{
  "n_layer": 13,
  "d_model": 160,
  "n_head": 5,
  "n_kv_head": 5,
  "head_dim": 32,
  "d_mlp": 448,
  "vocab_size": 1677,
  "activation": "swiglu",
  "norm": "rmsnorm",
  "norm_place": "pre",
  "norm_eps": 1e-06,
  "positions": "rope",
  "rope_base": 1020.0,
  "rope_fraction": 0.5,
  "qk_norm": true,
  "attn_scale": 0.291,
  "bias": "none",
  "tie_embeddings": false,
  "parallel_block": false,
  "extras": ["local attention windows", "value residuals", "a smear gate", "learned residual scales", "capped logits"],
  "init": "normal",
  "init_std_qkv": 0.0434,
  "init_std_o": 0.0,
  "init_std_up": 0.0434,
  "init_std_down": 0.0,
  "optimizer": "muon_variant",
  "lr": 0.00414,
  "beta1": 0.95,
  "weight_decay": 0.066,
  "lr_head": 0.00768,
  "warmup_steps": 55,
  "schedule": "cos",
  "final_lr_fraction": 0.0,
  "batch_tokens": [16384, 32768, 65536],
  "seq_len": 768,
  "doc_mask": true,
  "train_tokens": 137500000,
  "steps": 3922,
  "dataset": "wikipedia_en"
}
Each number is 500 + 50 x the weight over its row's rms, rounded and kept within 0 to 999. Layers, rows and columns count from 0. Numbers have three digits each. The size before them is the row's rms in percent of the matrix's.

# layer 7 attention value, 160x160, rms 0.146, rows 12-63, columns 0-79
087:453514465509537468456515558456462506500464423517437528539516594469438512498408586452495521546461540447549514504549496529445479575537533419455470393569535474540473485541527488443517483489459532477528558454645472429467503452544572482529452496
091:499493498444443437456497495443533496543506540490505491526492544502579546461521478478472499491443512484622364434531522489421430500536551439504468565512530431484479488521585435549516458519421459517618582489530464460463447441593533544410517530
089:480477507459523551588475481587490574491492523416463535519537506576544466472465499431577507549492467498485518459522459488484469523564437531485432452515532481470580441478484484506523453464512478536552549432543456442480517511497435602485552471
100:484522545456454454580590499525502563437522521435559565499543468513507553469479478403473481553568430524517503528460451597519410548506437493463606567496520502427516472501510433497450512633478455561459513498412483451554433495474526379494489449
094:470570534545551526446460504475568505536549546454423554503435487559547541408481535599568481546516540537542511481548597487497540486520505559426500507520487563463566437436575499499549471541618583428448422460473456442441449505463506502523443542
088:463412503465381468558455543454449470506558478491481532559615550575562495441506542459436496501481563510487475451499459467598431504554538502494465573545453499485514456490498485472512397529498404663545488465438478510521480504500426536393503467
080:394526455419505495392456482534469392516497524522582567486456495365532562522465491533593553627498506557511562465550459508465537471546439533474517593473561474488474518531544477454474512507430418609425507498564392553439582571494578472542493463
087:456540488560631443465497537424526543512524544563504552559453493534568541460506402484471554530511394554498497526456570525534532462486550468535553579490628481535581520515405501526496441431575559544529479570489504553517501580488510543430560516
095:506563412483543495443514595538554445456475393512475430530496468481521544474432501484526409532475538478467406597474500443573562463449539500480510447519551553490467398513478555444507524480593485391497490467428465543630507477511492575495524512
090:562482564450487595394464418456449531543434513509506465473537517521433461475423475487491425488546511521512497520543517543548453472469540538476553442530494596560544549532598435503499521542538547566472474516450499447448470516536545506440583654
096:454466477515512393468560499551545480523508497528470450451461385496524455460420547420484538479471543472458499517494465525598537484429461466577560449446481569439498454558531493512488441539491505460639466459500532524496574491524497606586486504
094:554542557486519515535530525470484524601497506474434530547514588460604481474521461532507509493503552446493517490404474505498499609549507488641459408422452462534524600472405435480459554527524585454500542495450570499467475557560495502461540492
099:458449520485480518436504473366472524536430468520442495514447451400558490608446520512413429487390497496459488548447441531443567435411523519454588520462460494504445499447449453514488517542523491471524432496544406350583469469462566545570470601
089:561497540450488455430468518475459549365455565545465491520599499495563465437533603511620451514533448545478506545563481379592438464417578404527483454482432608467468369539622565513500461484480498442600499431500447469486460545502519598553479469
088:431607571559432415543544533445493547417543471451505492565494583419408494452460455431476517419542492496582470539519559520529477515482494446487440448492472508517462446552421579462563507497463593447464512510451499503522557523499500478517522445
095:470495600538458503518402481489532496455490425463499552581498513433596576482488504440517378450482455477541454527480621458520506488480508536436562589459516496525480503493447564532439518489463469542566508466554559426567571576469471464581396488
090:534488536464541631484444505412486492523472588469533506457494514494507454565484522470588491516477571493533462570488496518502461423582478390498463516481578513485484488496513467470497510508498513438484623612505475591559465511477569434449578499
086:509508471469517513510552473556441491433548450482614460515438485512516549459469454451580581448502478558569516553507530529567624507494486477548420444471509534520442408526494474458446506429511468501379548577511536478558472443435590539512494463
086:516574540505445506479450559582551483425460542513511432436525424464510424534569439495461416428525383568533409457499516482472529614440492483526461545548448504427457566551530580478523498559533562531481480538492583554462467463503476511508501669
097:498519547446500577516513501450500428563486442570471458511496436523478521597588484479476460505499555602521524527556527499338460477514468514509448480474525512437482467436540473588375431469497457509450529487531458532526494463454434576457577430
103:544591401483556464536431456400478538502495429542380507449412448594503521488481467504491522538523529450493508461440492540482604538497558484475436497429398559544470505472477512539376493415565530413479435548495478503538520469451506488484513518
102:525578537590529518565486477479594488477499518392602538520518557523557439506499504441563494520635443505472481505456534417520479485516506483374574530474562437465540469515550496506431412425432484507511507608517492448505514551502523484506435487
101:425447589504552507545526489529528484436589461455476560511475564461509499522387469593506535522534460554446507483381411457532515474500518503455436519491428583582573408416478473527460464547445500514612498558452469458392549476435524523508473503
110:563532522527526394582511482542436483518449546459484402524482494554529558520463566505469485515533575478474546519463426477483558486478541383459382473479570564560567503614507585526512492433589467483420499518457449554533554512522402499566553462
098:586509584487448499584503518581566533553510482508493518470442504494478439590561519605455433412558487512531502454446580535511566512584466471541465447477528597532512465510494512569492425494567420493529469481512481432551499531573479515495478545
092:554469507402548581563471520598510448531522495434495514564584530427514463575532460560488480539475462514497540505493437468456551487475339516636541507549503465473543517552475423518554526441556458571453402524495505533479447477457481471511525440
103:555534480524466513472481534428473513462472487534412481515491532544465608432433430467578477505608486500455509433488492431623526527479407568566507461565491494539451524490477434449447469488501485476490470512509465420380503483513487527563511481
128:548488519520486509533525467531556559414554517562503631476560549582513537546459421402555523464549501581556573485482485511548501532530507562472613448459478494500548482517452495446462462453474574465564600502461493506482492480482574450389512470
101:590574574452528555488467484413480405514534500530495521466427490453507505460554541526476530469439454483393508469640489484423491545469497532585548526516507452436484482475495466521430525447493494402453571421449528522551492538463476503462500472
122:443519563438471576440504569444530479586540539475517539524484528482523394478484447547564418460541443531460462465488540459457483490494521493581492560418500497525616556609458497486604471584436514583490452469447496451412502499453478538550558461
098:611528500461446462506512614514515505594568599514391482451583529445519566464475601453488484578504497463514418522560448504506486583499521475459513472524514521551398513561491500480422541546613524519506428543434470497477515536483460522490464450
102:403532524511466507513541469499459496464661480558462541476494445472469519500519666509477467525453539365494461521507424580436433474473461496459503479459505405507493472518495483570588573508470497531529486586535495469503495430478507525484415439
109:426421551492528453493506521424478492509533540482558537537531380460489523517457489521449504431464497385508454462441518488497549568538650548493484497476450395538537543454426547518456532522454556505649478550466492409492575517536495447485472585
110:464462482394515493496509430565435495485551485513511554481498403539562457416521577507507580414442565414448532417510536543466509396441545465448478537549556473469409519518528571390466552500437451466547496502464513457446531486459561525470479610
114:448413569515504509477487548480466481476559462517502587433575568446550536565574517525457421462490491469475521416518396539433509476518537513472573573487508511506516538481508601417471539566417511534559488533464459493556490563447450424497485521
115:503466615487542479526387521527461393579568493500474542444405573478531540433491487596537492466558582547495456508495504468409577434503504460554467484411497502508589502511417540542602517557458410511503448459453450598473422484517609474446491488
105:413519504497575499463515492503596500521546466491422510425497432519497538366434441468480584539489580525446595530476493495514538498425491481474468432500521506474536476522516450526383534467545538469578467450557537487500513559513569619577524508
111:524508517510536484490523542543493474450513399553491561524473526595474506457481380514579556460673502504488502520535525423542531524398593549560532455518405518567514457497495528496372468456476529498464554420442480528502546472479557493476468543
110:499475529360446466486469446463412480547517551539476558562523497548529444562512514531381499517403604515510526418481456550474363513522430497475413577490411551526533445450533530491421459506431515622553519441494421411474478467501519522479533499
120:593599451526524474515496535421512492571488546476409499560493504496473454432565544396500434490490467520565490531453435528586517521453462490620526514477539506478441493511485420538397458483445446476399582559434501535496585429542380458530543526
098:537516573463507495575431467470513448421478540504525536515447420641543594521459495492580496443472496503556457513526422473481501470528459518471520488509496553452495400593373473508506547480560504451470473479498453518435440490425541425442457483
111:517554456492585567503430590473479601458532514431484464478507513484532514454424553497478544555482588402435435517438428603446504454449528489399481508476439488451500601527542472538471501463569582472494508529572510479463531448531532474502488417
108:444383548545493473493461522552430552403410525542532536409452524553488478427424521473486470544481521530449462515554605486521512442487429447543435445371488562553473515554496535493481406545525461541521584456470467477459583522379487499535487525
113:513514477530490429470465460474544568499463552418533556474525624599468477539448466381495460571570498569467494534392602541611537523490506421501553494459586502489519524478472480489465408495536410461379595539440417521541596479487509493540526516
118:511516468543422483523560517448565478497531476622515424456514410513436401539454426479593470391453437510503618589463541461517526449473542491489423383505479486521482463589460412557475569429496536416507484474508479462527532497524529599479465516
120:443472502423458578466414446437575563495509521606533519435514423500524550489416464391448394536498500486582452513521534588524541580496445424460585507403490558467518461574453530475537456510525397525448431510496478535557483487474461585436564488
104:459586508514422400498449466480570466478436558477516514553524576398446513561489449502526537512550479444522545451476506475563621546488442517559523536376520542534547560531393587568515450439587535539521485421490431478509425511486486508452554495
100:495614498554488476507411581524564538477423442475462548462520515436556576550516538536470439507417502434497558510489504514479576429557490574500489566473477524597587592530505560509553589497485497513521421516453473478508557470450612541570501504
113:384434508541494501558513475552498398461553457504518507506467578449450432461555506547479518453453515536504527543477520551414549522585452465636436456570557484539527488497529598558504547602458499489476427452517560425489490470415594569496551472
103:433525561548461472535431428504506459551454421523494558498529483509527467552527440418470451509428377552544539544440528450488417528594509454509438533496443521599417420475544497513459496510466531369504624529553496516495616501567605442456509503
123:550541470439517518491537475485522580496635520608519556478492486522442476359522464423541544502514515534440465550472495560493465563528588439542542499452507422501414514520416548512463567473484473481457580481505467527477436513520507416532474474
100:595566434519532510479498458412563574546529536517404450472579481557602566475449498434486448516438502495478487545514498490533499436605673512463596497472574483478496452588479477484509497433583521501442463565556474602534522485407414520490523496
# layer 7 attention output (transposed), 160x160, rms 0.133, rows 12-63, columns 0-79
092:560489503488475491624539497489512467402525494499454535460420430492600443476534415469501486500561484553586503448541516602533563522532528525486492551407464506507460436450527436545477569461530483500444505585452492512492478586563511550436518465
102:391466472477470490579495605590486467454463483535483488466429449528457525470537489523554476523543503522474570586496424445523490478435540437481502481432585450543475508447492552460520530437547590490422427532467605580511508464515410518548488438
090:436458462530605474404527490472486480461497370605508475526457497444437440465510457480509510511485489444439524515462399546582535584435502563485583473431501497588428605406514446516499565457484519444488519523582567527534524447522524491490464569
099:620474414587570456488475509443562479479556473566440519470514526563580490502475530522486563450414531435545459539518448488491491427483486550555528532468396603548553600430438550408566508389542570484528441495608485444461536553488503539498441512
106:502489412511432549502555474526442471463470454435585491514574416528479449554444436446465490416578536443409546614434460526519431534549519454640550515543466440557395465490534549458412543397436471497597533542492520483549455518541531425468579468
088:552582473483529354476572473550547594450506514472507523462445471461413527588497505477554467463592461511502584525523456405496491377471500529544556454548488548442529509491518543516431568503530538394434507470529522529416522491501538521573472614
087:460429496449566404496506497451599510500509551504458468462505492639474493463452527504429472498509485492553462537510495538393541453540605455533547482448533490539468429429537425482555549471661538499553505525550532468484506442570519531510540463
097:538522509512475527487535535531496512495542493479504516458567459509499439599379564423542528510473560569467462450501416446460471539514517482526494439581422510448452458575544400499458536457514496491512549476521484534469554451508469467523348472
088:449442549597359529579446494496541568491537457458531522482540502547430498559465487482504566524543445563527456358513438449439451521489402484469444619530587476497496469446510400577480465451461572543445492468594563533539477474478508451568520463
096:407499494498612501662495524604571482492541399568470477538474506470561524446609535535516498485443581502571482411453497491484465471486484433579567529582510443475501468486502459498536550427562492492531441559509472506579529457466503457474435486
092:588483457574438527475470463424464537468447455566602587566568501442514496642539516535586437527572502521583499437511489469416477441531415478486489472502496584541549563367454517494468437546480454514428429535525458453541493448403492429418542528
092:450531413548466481512468439546485478428403579449526510461491481510421514562435490411459513486411473490510426583441548510479460463475550507442532533621492570410522523556551506556457513494510413565397529511470416545604576465417452488523468501
096:469509552532471523480449519523512453488496540579436368470532473413458496415564446457566472532624526455572484467603490479566490501622512499547541466539565505436618460443647502485539462450504455444503563449442492511468491483489492474500522418
096:445413443562462492513512507500523426484421518529571462500457493572535472477463456499503474474554438456504473639452520545413518539439503559480455473483506419560502544423363475465506515498538469485482440473486446540512547470502470519479535505
095:543453519398504562503502467436454401478550414468495608480483492480546610396490496571496573534531484495452487467554542445511471465384429559461432487470480511532514537503494403520501478482440502500473478468494544529509473461540493587519471538
096:531515480433570546455415461511432496522517547494437522479465520517469554454562541470512526468504548486515498472508388562479477575479475498484477456512427602444511445455537513494498518519500539482456499464479513550526446474491511569429608486
092:465529470461499400543506583433537423519465586551475438473487529548490597514452474578412543526522535409541503406500498539472602519455457500462540526541463463429520525458535467524450465408588419535559435554541563472492593492573442555560444410
089:546411512503443556543555498447502492510420524477479545546430513497585521512527594488433475534522554527463513491553459449449430537473486569477465576509520530406504501420520551483566502572519476533619493485404562509456511508568433550631540431
097:516423627463546464514488435439565507553501558471436499609419588473468529486440536448499567570436595503333489539511463403532513509505475502455521432572500514528596492495401427579536455518532446421512496438414527468508491476436490438495463433
105:505351464490508467514406528492471435479429621462447505583436518475489455506471425598565454459448475490522555505480475472513512523516577524510607545455569418616515519588502461410586513500489520523453510481519505407443440517549500472531532520
099:407484545468562492533477575525516487504515431506440412646481584471489409436470557481450429544497568524530575521481513500570540456573465527507462565458524516484537518520458560457519542505462489443429468504450486464557378544516480471503569555
105:449458483496361508509442468589493526521527510555549505502445451450459502501574483437567502572546408509448482475477554423578432452499582494488427507499521512521508445525507500573509458481543453513575502503467456516454467423503466484503588470
105:501432493485601449443526493520448465513541534558450549519464462452448445543462512539533579540415481425484483366455518555498577513522515588424492526454426504521537502532468498524512490582549420546489496543514460526570497507470576439515607541
109:549517562479490471558499514509486459489574468584397478477453417526497523378530419468485393446553565490503544560466517496399472459565489426509456542486491501499576455476491502480579573556500517517594462577422460492503420481487566521486580498
105:552478470519530565604538457477529529494489416562539506518476410627496438450520462552507480579596418475534463470514476554414549510516442495569467467540471484452548539554687467567559503515410492486547449531611511483454429558527534590492572538
097:479500497409523457531635506530493510432432457462459534413574476434490496549411406465445483444566505480563495456549527541347488415504352575490495500504555506454544494500523499479481520521378461449507517473544428446475483492479462452530435484
099:496532513405581590429503484504546536472537489610430425480565469501447586483486549517479506451539447502554537449557480415563512443449413494507516595466473561538587636497493498507463484441466550554461520468503474431376542513502463508583546484
120:446520506448506493452455475557471538571500539438506511551535472591462514565520521440533482469666536539524493391444547473491488505484495519433518481569545538540488457540646510519533517569522544489617575449499485484586498512524523426484499518
105:472548525480576486411517559418563562494483448549553424486531570367438510459516456486593484539499463485491490485647507528556515516566539539480498437534532522539525541516542526601509446526600467461501457513559497568480569503452514534522454561
122:472507502438529459495494403450534525451480509570536552507419421432523524455514493539539524512460432497442505484525476606522421465492448630534442480556489468610479494613379534452466486483399427481477535548562462480517538525495577484469520467
099:489484505464458485506511425423527441506514541485640511483531567528546517447459513440476423427468535542518660555457528458407542497501554428480501601413583510492455468510512605459459483457456539477558487492495547471529469477494448488485466473
103:462364469568499551559475542437523482547442424442415482557495426467485507541445512406457498442413570468501625538466456426439487630540574485459444418488542467554504435482401530598561473401454456530506524479554520508531508396451422527509366470
103:507371388594490531521431542535512443413435535452469606516491515514528466471589514460486523490412507447476445451520487445575567587491510502551586502571422479525481482534495473443483574536543406627487459479452541494455533474527477531516360554
106:416498515476423487495559438532413468533538420468519539612429485545462452557448438505494569579425480410514479581491472484573441578449517506456553561488411465479455509612527529482487499425486421494496485528420508523570509539555491517485451566
108:544468517549590514494446482521390474532508419465533500504485449505446449518593452494512495546393524450533520450445472487471491515501511523528594558543514464553427569513499403571396518507425462559511533537470567527535562552505537357472529475
110:565437537435631481512545549496515456489554494505523534534433421400568490551471435516541582528402414453437476571512538586523490513568505415503420503539567430542541533471519513485493438471511531444541457548494536487550492462469570496516414497
097:408530489489494497572534456502445499650529496502495576524429618475459478550394523479490467450510502481445557555518506482518547470436493512442517495423359405554513526489448461532457557501548497499543517457545519461493484537572576601535478549
107:431520452392537462506583565534535521591536538582458515590533499580546514463464521503412438449522547475466475500536503471548546499492427491557492546505463538512457509541529521378555537515511533500526446490395487551510463549489497451502545431
108:474517572513545518514545436382559464516431532446513414517511416483530457505443598538553530538424600516551499454478472527457520546503572455469447412420535501561489466500567454483458494559395454520531495519417397406573575455549467456529586513
114:504520471494531563559477560446458502495490531613376532542545520577560545442649575498519498550518472538460538475596426540527562423524519492564495563485516532475509456486573569535440469515504517441546548464497417479469416541550503528512535511
097:528511464555491506480543511522537512524484415493453587512483512517516456568485481459477556510527517570531484501490418512461478498435588542565402457447475585494531439530399402556508454588573597454515570564388495491501514434533499509500481561
115:509478487379530479499516470450445434511470533482489540486462507474475492501420578526488447420509487569475542625445469427533558480516521432423531468493588436553530452443432491475459425522438490571443470514432523508517468426531483486584396596
101:490547573523541384554509543558493491498389587499531533509497490580466439570486518540462586579390507506465528511494498517560463511528406407380464491459527501586429571469508488565575517497412575526496508563484452572532548564540489496507516485
114:493540612490486451510431516519515435496468651545492517510458484516519529522597596486477497475476390530435490562508533478548397436495512370473535537532477459509501427495520483583532495644491502448598502486389408475565424525473512460515573530
118:440549401491592500517532579544570501506466506512437511636549532538556514529532373504454424458579535531382520494510533462563492576465553462498605492527462473483593506515535495443568533497586548503481510491580502467481547570511463539375551449
116:497478446529447441591488512416481514541564480406590455540453513534461531589474571461468510474429497535391585516515569597494439453501540476450603515537540499589502447553484413570470387563470561543499569465489506425533502497560460481523454497
103:595502558474425548486500534481456519384436481400475585557491465518572497462566471549527449505459525468593544428576539522526501494520514475516495560535464423628497555457527526515514496470434517438574510495528538433428471560557473439536571630
093:544481521466445553509510487471490478465455475568456532526457544540516506494546490504528475379423549476502509494474529599463423446424553566515522531462505454579409587478431476547551510617502486405435437539515403464552443481464444489469520528
108:431464546555527559493626512470473581516451427549570492516509484626547531534469473479543530474531452397472517547510523569482500511444423542460499467445429470513467444467493454572489558432539455474433409502560562599526501462490566440482498541
109:522511540575443487560551501553558530499495543464532527558521515509503515556532396535563440517585524545495447467499476525587448563527567510447486508503470434409487443566512392558576523564464435463461507517587538576472422521575474511452516507
127:497513524508521508591492519549422513472480483523557508590509495514447538479468586457540525556588514509523626603472395381593487535503555459530503482477516469564493375523543537541463473537463449519523581505448521578557494458478517418502413455
098:447495479520527465599528573463560476565546453559537447497404547429534578543542507471539437506540503580575625504471447517492605396434557573542502520570535519459446466483466587485482544563552528480534504480381546448507459520486491548464558504
# layer 7 attention query, 160x160, rms 0.12, rows 32-66, columns 0-79
119:498555503492487510562566567464416453494420448471544411610544574418529509528440514422529591487370474514435550549459547520455455464485513425547537470465515466473551463462537523441509376441502472487459461549480486498439538457495489474505441514
120:506543458472504519450559470466497464551532459494563451478538464420482517431490547516504507528482454511434524582552460495417471536431395499557446409525439489484574510542488617560460456386525474557457485484549481495444518472481485524522434521
090:567517452448587547478488497450490497529494544515530448495501516445466565446562532507417539487575424471318456505529629386450463501406482505456516431570491536523528529582445547505541440547524483486494507489558389466539497460492462483587434600
119:567520430493507482562467450488446504577531548546448535384505516546469415409568519476485442560674463535546404446556484503559525418529493488497471438438529470472502541523456546447559533519468565552504570482496502500540397605590435517544512465
092:475454494458586538487404454479519439496533469475546537358533478460474520484545509517434499451611507471394415419518548436479556534505561465529543430555465530507488593574394500507604492504505472497462491464520478560527525431500463473511418528
095:493554455493510495496501538529490513545603521553446442469481544503530498446550511601525400497684472473518380438517462534475554493441474527575477525539442468506523528512502490421513558398509489569510511488478421455491430619456501521509579434
081:530408525467613476437430414496560422493449514479523511332518556444441509537544529516514445464649475550428464350506500445510550613500540481493481440533453521572520500589422510441543450504538473506483556523495460485514590502489505479512533449
097:486502451562477457547503520411539474496460474418442500565439513547499468484472456436489451565484569396584483522474407548517519570601449426561469533521461477385546451440504492420419524416438480518527465575437593506485521598534564559405561511
089:543460511400609533463511418519523489483472487508562464365588456399479510565440562511464564493506442565406473426529539450513465404487457535422471366485501550538539559578468445483563508567544484537408551423475455446534537447476507459526427472
079:509419511521588550435447441525588446552477479461543520387510525532422530516542462491488516516624513498428478424530465462381503623447605509485543438495488500501399514619409501491599503538515423456552569491564462500535561433515512530503441510
095:508556497473473494538565564443513482471515498497456431547533463481558439522499531416450495542474494476559464564489472478595542398526433482490452511464416497485609480386601509416377500503490568528484445507367566499479425596499523528474596557
080:447553464585412422583554498450531496471540528485381509657406520487546472467459461544548454501386515437597531593485474545449499492542476498559475587558513474428525383404579500474491585421522461554523490504473554503525489578496487487403499485
092:629503537457583502494476441452457569571432525424479465525463485492469479518445570451466533488431537555510540541439459473429501487528553426534503456524581513504526440448513517553434479558466464469593459443398500424608543477558525412553548471
081:499533530458473570530453538559447497582539504570526446516524549462526504446538642507410517511494376543514549457539534473482599383514564493553492485475461496520545496469501491437526403515541557518504583497516336547457384497499507488535470479
074:537479448491533595475489468425478501536560491551456425524498450562502544471564564559553527570536454488484492519641425513499506421516536489587536527564495489501537534438623574494497488510482462480599491450478462458531484597390596537478529532
092:476356552439582523460465519455509498518543579497452524387444507502430544448496429472444429502592477485545512460572537496466562577577516450540513502487501527441570529519453592512549475448482372507493538550533535505448508498480512482566466513
090:523523371457452389538538530514414496513461574520487462487519517462528499494494619569472442539494422526483460502539524504566441502447567464457493512516499550500592395530552485468447491523424553573432514383530539441462509505566450523491556562
086:436415411537531499418365559376480457473468427564544520409435523539453466504575549573466444465439574497502494453560466519486630520511510486597433477518420541492467428504432494502438452540530474517576432503540498541517474467511539494546521451
086:521439482570474462465545520488462430562483452498469464553556529495509542470505572515431484410432506600552595600449452480508457588510622502588535467437506433519441508544430523522479530415530436512538492524478423494475458482517431471552535531
087:540427484471466472491437523478584556496470559497538483564503501502568544458476460535507521506505489582430373541517564494544509524588590416478473525487550524506528569564522555528535444559552464438554485492460481497481510467526523591416608519
079:511564494560492532476482486466603572572466538481498480549553477575545554485559393518447490581493495473461466613423515441383434470471518446525487560504457551538469567485480478531445452540505436370442445456539474526436432502457525498463622540
096:456462574526471445580378495549631525524486557472551509524484597535532518490486509525463429500509495594552542519475470552580532450537538440401422452422542512542492421425466459567474505476458582534527554461453480463464483461476484411494536468
103:487425459547513448565508503461409452482493452405574544496409441458543446589502424467502537495416527441590494472409446523432520524514468522516517470523502429493455499453456443528503501502472475473397501496429642499462499482490494445463485444
101:506504511461510453611393490469428490468530551477458513560573470488446499625467521492505504527487456547476582530457455462550420416517523525471537546488624504500429476482490467540442457561466493554498577434430527532524460460555500547527419516
095:483500526461560460517509544423419494565519565554463571526509540559399590472580497464521428445624464507465514539530556426610537379431498444556489476523530466550556486480501499485527505523601580543486491484521525463513422510409422572568451424
091:491474436504540547533467617382577542570459480491472431504503486435495530439490562461471468496545586510547570483485508496505531515534614443554419534473539546538473435473614482500536431537440566348475479475495488559515575406540518491448535511
093:527520519497636364505561469432455466522553485387544479483409487490475429478447522546434507417421490511556486434441490507486545489513482435444526461535488496483491525536454498506517529554591506544480465506442482396508593545606491450542496547
084:421509427506487513609496533482421509499473502453445475522498481513619475506447581467459467559542450567504451504492526505490435420553409515448440466490646465484547486529508421583431546512547466468461446488569492462499353476478409554499483499
083:538477499569469496416488430542444510477498470540511523340455516472456555532596402476461487532615499570464479526528518515543492529547488408476519458532510515495453468511498502466460428472446562456543523587563564422549477546646478541536551486
078:448472425407469542547512476509462432449532417489438559474354524424516500458524381429454563493535501494419410524543564476457504626434565464386467473581414517390465550545444519544591477449454560497518491554557622564459498464458484554459525491
092:515502514533541496498535527545523499456459569512473439574585561405591531402508421445469484485486423520500472446526504510551466577588440505526501500568547503467444521512459505417435393530473460523549541470472466577439516563491518540525503430
094:543499456477390478467506450481445508465484602568394508479531404540543524557493494455514534514471471435538427549479524538429375455530442546509499502490500445409481497507484499542545572562563566533471533467520485423542524511472538567497532561
082:477464463509573484571478572474503431619527494477609424481399543417517431560453539528506527482401443458451527565477525524458597521507436528528520475504476521477557479538482481511494461462563548545361486470416552565452537460448452484483431526
085:558544498434530490440538478505480439634486455562471460458552525520473485407562557539433439527628524487473472449511524520535478456525466466492529432516446504432530475519483553471499585436571586534461541474570534379455445627530533518589539462
092:496502503480507503390472529497576435543487584600512453488467542449448430526536561555411520461542448444436474497482614505488525482566521524518551488569522543541469541510472464474442472409552493463431503400482450529468504495470519412486513519
# layer 7 attention key, 160x160, rms 0.127, rows 32-65, columns 0-79
062:583461631492441530532601505581343473611546444436469489427579550498557464542424485510478538558475517534539557462470448511457528456533477511581523483543519492546463510446451421406469434532480580394472478527395581502487517527497499440529497498
113:515476475528425518495573537536395471507474430473487573554523552538525451593481364510598506557472572468527476480547508533431494512476429489549493481499464494471587481404604518474377430405517581518500518531472584515414545505567503451525511497
073:398439478500508503533508436476506526551561440444493468539500500625460592522543571515510494534429520515462504611446461452511519504517523530491519368549476484552475468513487477581449485399510433511519511483489387504441545441421461573494494477
117:483478539470609498464434472497628550460556568588523449448459469443450455413537552537416476456563477529451513468486567454559557545517545557491494529529603537461422488531475493566583516543522471524473509502613360443597453531474548550505479504
112:506556532500603491508414448491575547493460541568522455418467511535446542473560547562420467511501541530410561450504502446551568600561494519528575535467560522461475426577470493531583570440535394503512565479568390482476507459510454559460456508
071:369477494477525509498575397469551524461505585503455483589509460429535514480496512539457468583600527513497391386497661516476552485547522498478495603487520522371510517523522516502538568493459554550476497516529500416512359515558491453495525474
098:499504507493528485468444505491645416458495505576536388504492495495443579393548517507509492493607564536404544469607432452550551537528445565538519499461546557396523456516489504521568525469555451558556498463603435467489521463540513588472554519
109:451478472550379536564604510582401450478521448446436557549567491473505489557446444484610499491496535514561448554531391520452458464488501474491471527471403489472523519445555547431409504473472451481476449496436619531432485545509460418537544500
111:547432557447596477484439459450536570472537526536539473401413502464471473469580583599467508482482474483406529448508622462532525535510510510525529519557566496544506534576517523570608497527521490470475535515564381563553518454489453462469434492
096:543547567496594465499411507429515564431398464510494468463456530543550526480575537488347410435550501511359515499470537445559541551530481541526528494432571520443505526556438476548559535507589494538514515534577403471532480501519502589477470531
110:459480455543344505522597496525410452493538441455467532547515554511537451478418442518636488489482475455567482542506423539454466479493430491490453529522481451490564479418524522489459457424521523500466446495479636549420485509465477432561564489
098:451555378574408452515532496547535521517403501478462549604523478452567453476419449410585458556497516499574554506471433552487496529446492439465437479485426488488573430439528477486442465502521444507505478470514569391462478525411542504533546467
093:504562540435497437547541529504481471446494414507412533547417514560412486513500479535601484468477451510526494464469468473503453440497553534516491504535479571659537576565476506487375571582483546493497580537460563546513485469467454607567397586
086:449395465507558432532439491558465533494526558454477529450566472482473455414464517550516510521475537561426534447473477498428425557505575475446467553400471556562446538470467562455495499523451471568499489546510505448551449577430521550477455449
088:576497521469561386515456552490534532476548540522436626504545543445485509480496583504457404460605470456569471455487528492476501535454459506421600511582446533498541574551471566500489502389569479489518489593496490471560509539546559474452520457
091:516459502457429354502524380504480528516462462440599474489485542485381534427538522526482555474501518499456445462381495577440573510411539534492415478541453518564479514615490493534473472415541478514456477472548467497576456483480469496456527604
093:478485530560531481464495492498447497441538489474451444527462514451533426501492518594494537536445422456475439525423490502450504516498500521448390480538520534553545488479592569556466521638437515364574426485596516453496588486464457548508508488
095:494514466535622523556512579548536465529509503548449491481560499516507499483494400491531460496595561482512530534524466513449548530531513429633461476492499532501458543495440451403444455458567505521499428512467583441518474486500464486470580429
100:497525546575520467578397560555521451491495482472432433482538544486507522455441442528493588535471484516507464482520391423459578590523510471494558419414523588506517500515522521431451536499596509414432500600477562502460591420493453519484507531
094:449534526475498591472536516454511445508532507502460494440479520505474409424610484457441538456451487501464490507436529536507516454500544454543531476531435507529526449414537504483471448467504543428499582508553524487540424500505470477532537502
090:448457429461550508532570441495581420450457572534554527487495545456426459380497558516592528458439527469532530482526443560526507461469455616435560568502546486439506500454546488491564572549479481519529500543551522528510465540499555517423525446
085:470531482488543464520415540469553419548482496495569560482520560484398486591472577525470497434509470553587499486392532378549486560585507460510546448492495434534489533430481536411426491511454423436452377419454571502507465550491380553576487562
097:560536471577555468468453491558478527512466464490522568500536595507462493563405451423499579419509473550545501614575482482575442483502526527535443647486455498511399602567462454464482542519437479539515472563529504522486567472493525515570486510
099:589514497481533466628578517480521529448458540563473470568448436504521424495487529465528494506488505537420531625615508504511559529481502521527473524568465521562571383466553543517515509523603479439499427535561446492531542496399593484504543549
085:539507565425477517530482593580539430542501490510638636561478484484495506493548521522402470470439412543444490528497544589369442439494510498482500494545558420521504541523439526526511523479463524488587479449410484450585497467452567486473503453
103:581451581616422545498399533506468622405451444558465525530529552481504519531451476523552530426451499559425488462522382446492541490460431587550461501488535573441486479421594512471471573419520444500629473581557511484419519482476526512450486564
092:513435492525488523511536473490459362494547422527436516500447519456476494425487501510530536538526467527457528478567509456450452436508523510509450495627530489676417531562550536485421533490553443503482458590562506457485521539444493510449467489
091:529457530565463573507525562495442471531467453509501477513494552445476465453596514513460515463584420616510534444493444524443524479452487559403436498523486528568449507492523455401534578594442483413533504557541518504443541555423584517550546497
091:513483511497544561527396506417454564478563528445532381510494432567557452483446441531498535480493475479504525500511472521418499521557477526401416491404492533507533511488535651568487523511517472577521503461510402595415506508397537456510480449
081:491510473442605574505528545464572474450555506508498502437572613448520501441452426457540441532505640496484550546423534534566565361495453595526532472582543491516496445520442505450608474498425447464487491493477459453472480496498536589460578489
087:532481490511433550512453439457495598523438484550436484451477460481495475459453481483513557560511523516435413519460547562500408586553499469517415514499577436534538515549412545483492595495473476527493512546474410497407564504603531468534496515
089:483448522604487550490500459405520537519437484515411521417605429489548460409438518381509588522545498507518472425431510510445500424492549488391439498388519517507505418540467572507534475526480522484453475546535501501536515518486510412467549568
077:600412518528461468449518540494377540374482439469532515583486575494459458522438440537488526484468483517528492455451513490458427547461565539481529515436477476545437510469556564432488596544454507484544439545505573427453555509488451533635496554
082:473579570456443432586518454380454564529543429481535540464482537544418529561443458494584488395489482489543557445555504377437538513495411524526472572575476548552544505474515560481389503458511538387493513483449510518472439477476426441503558480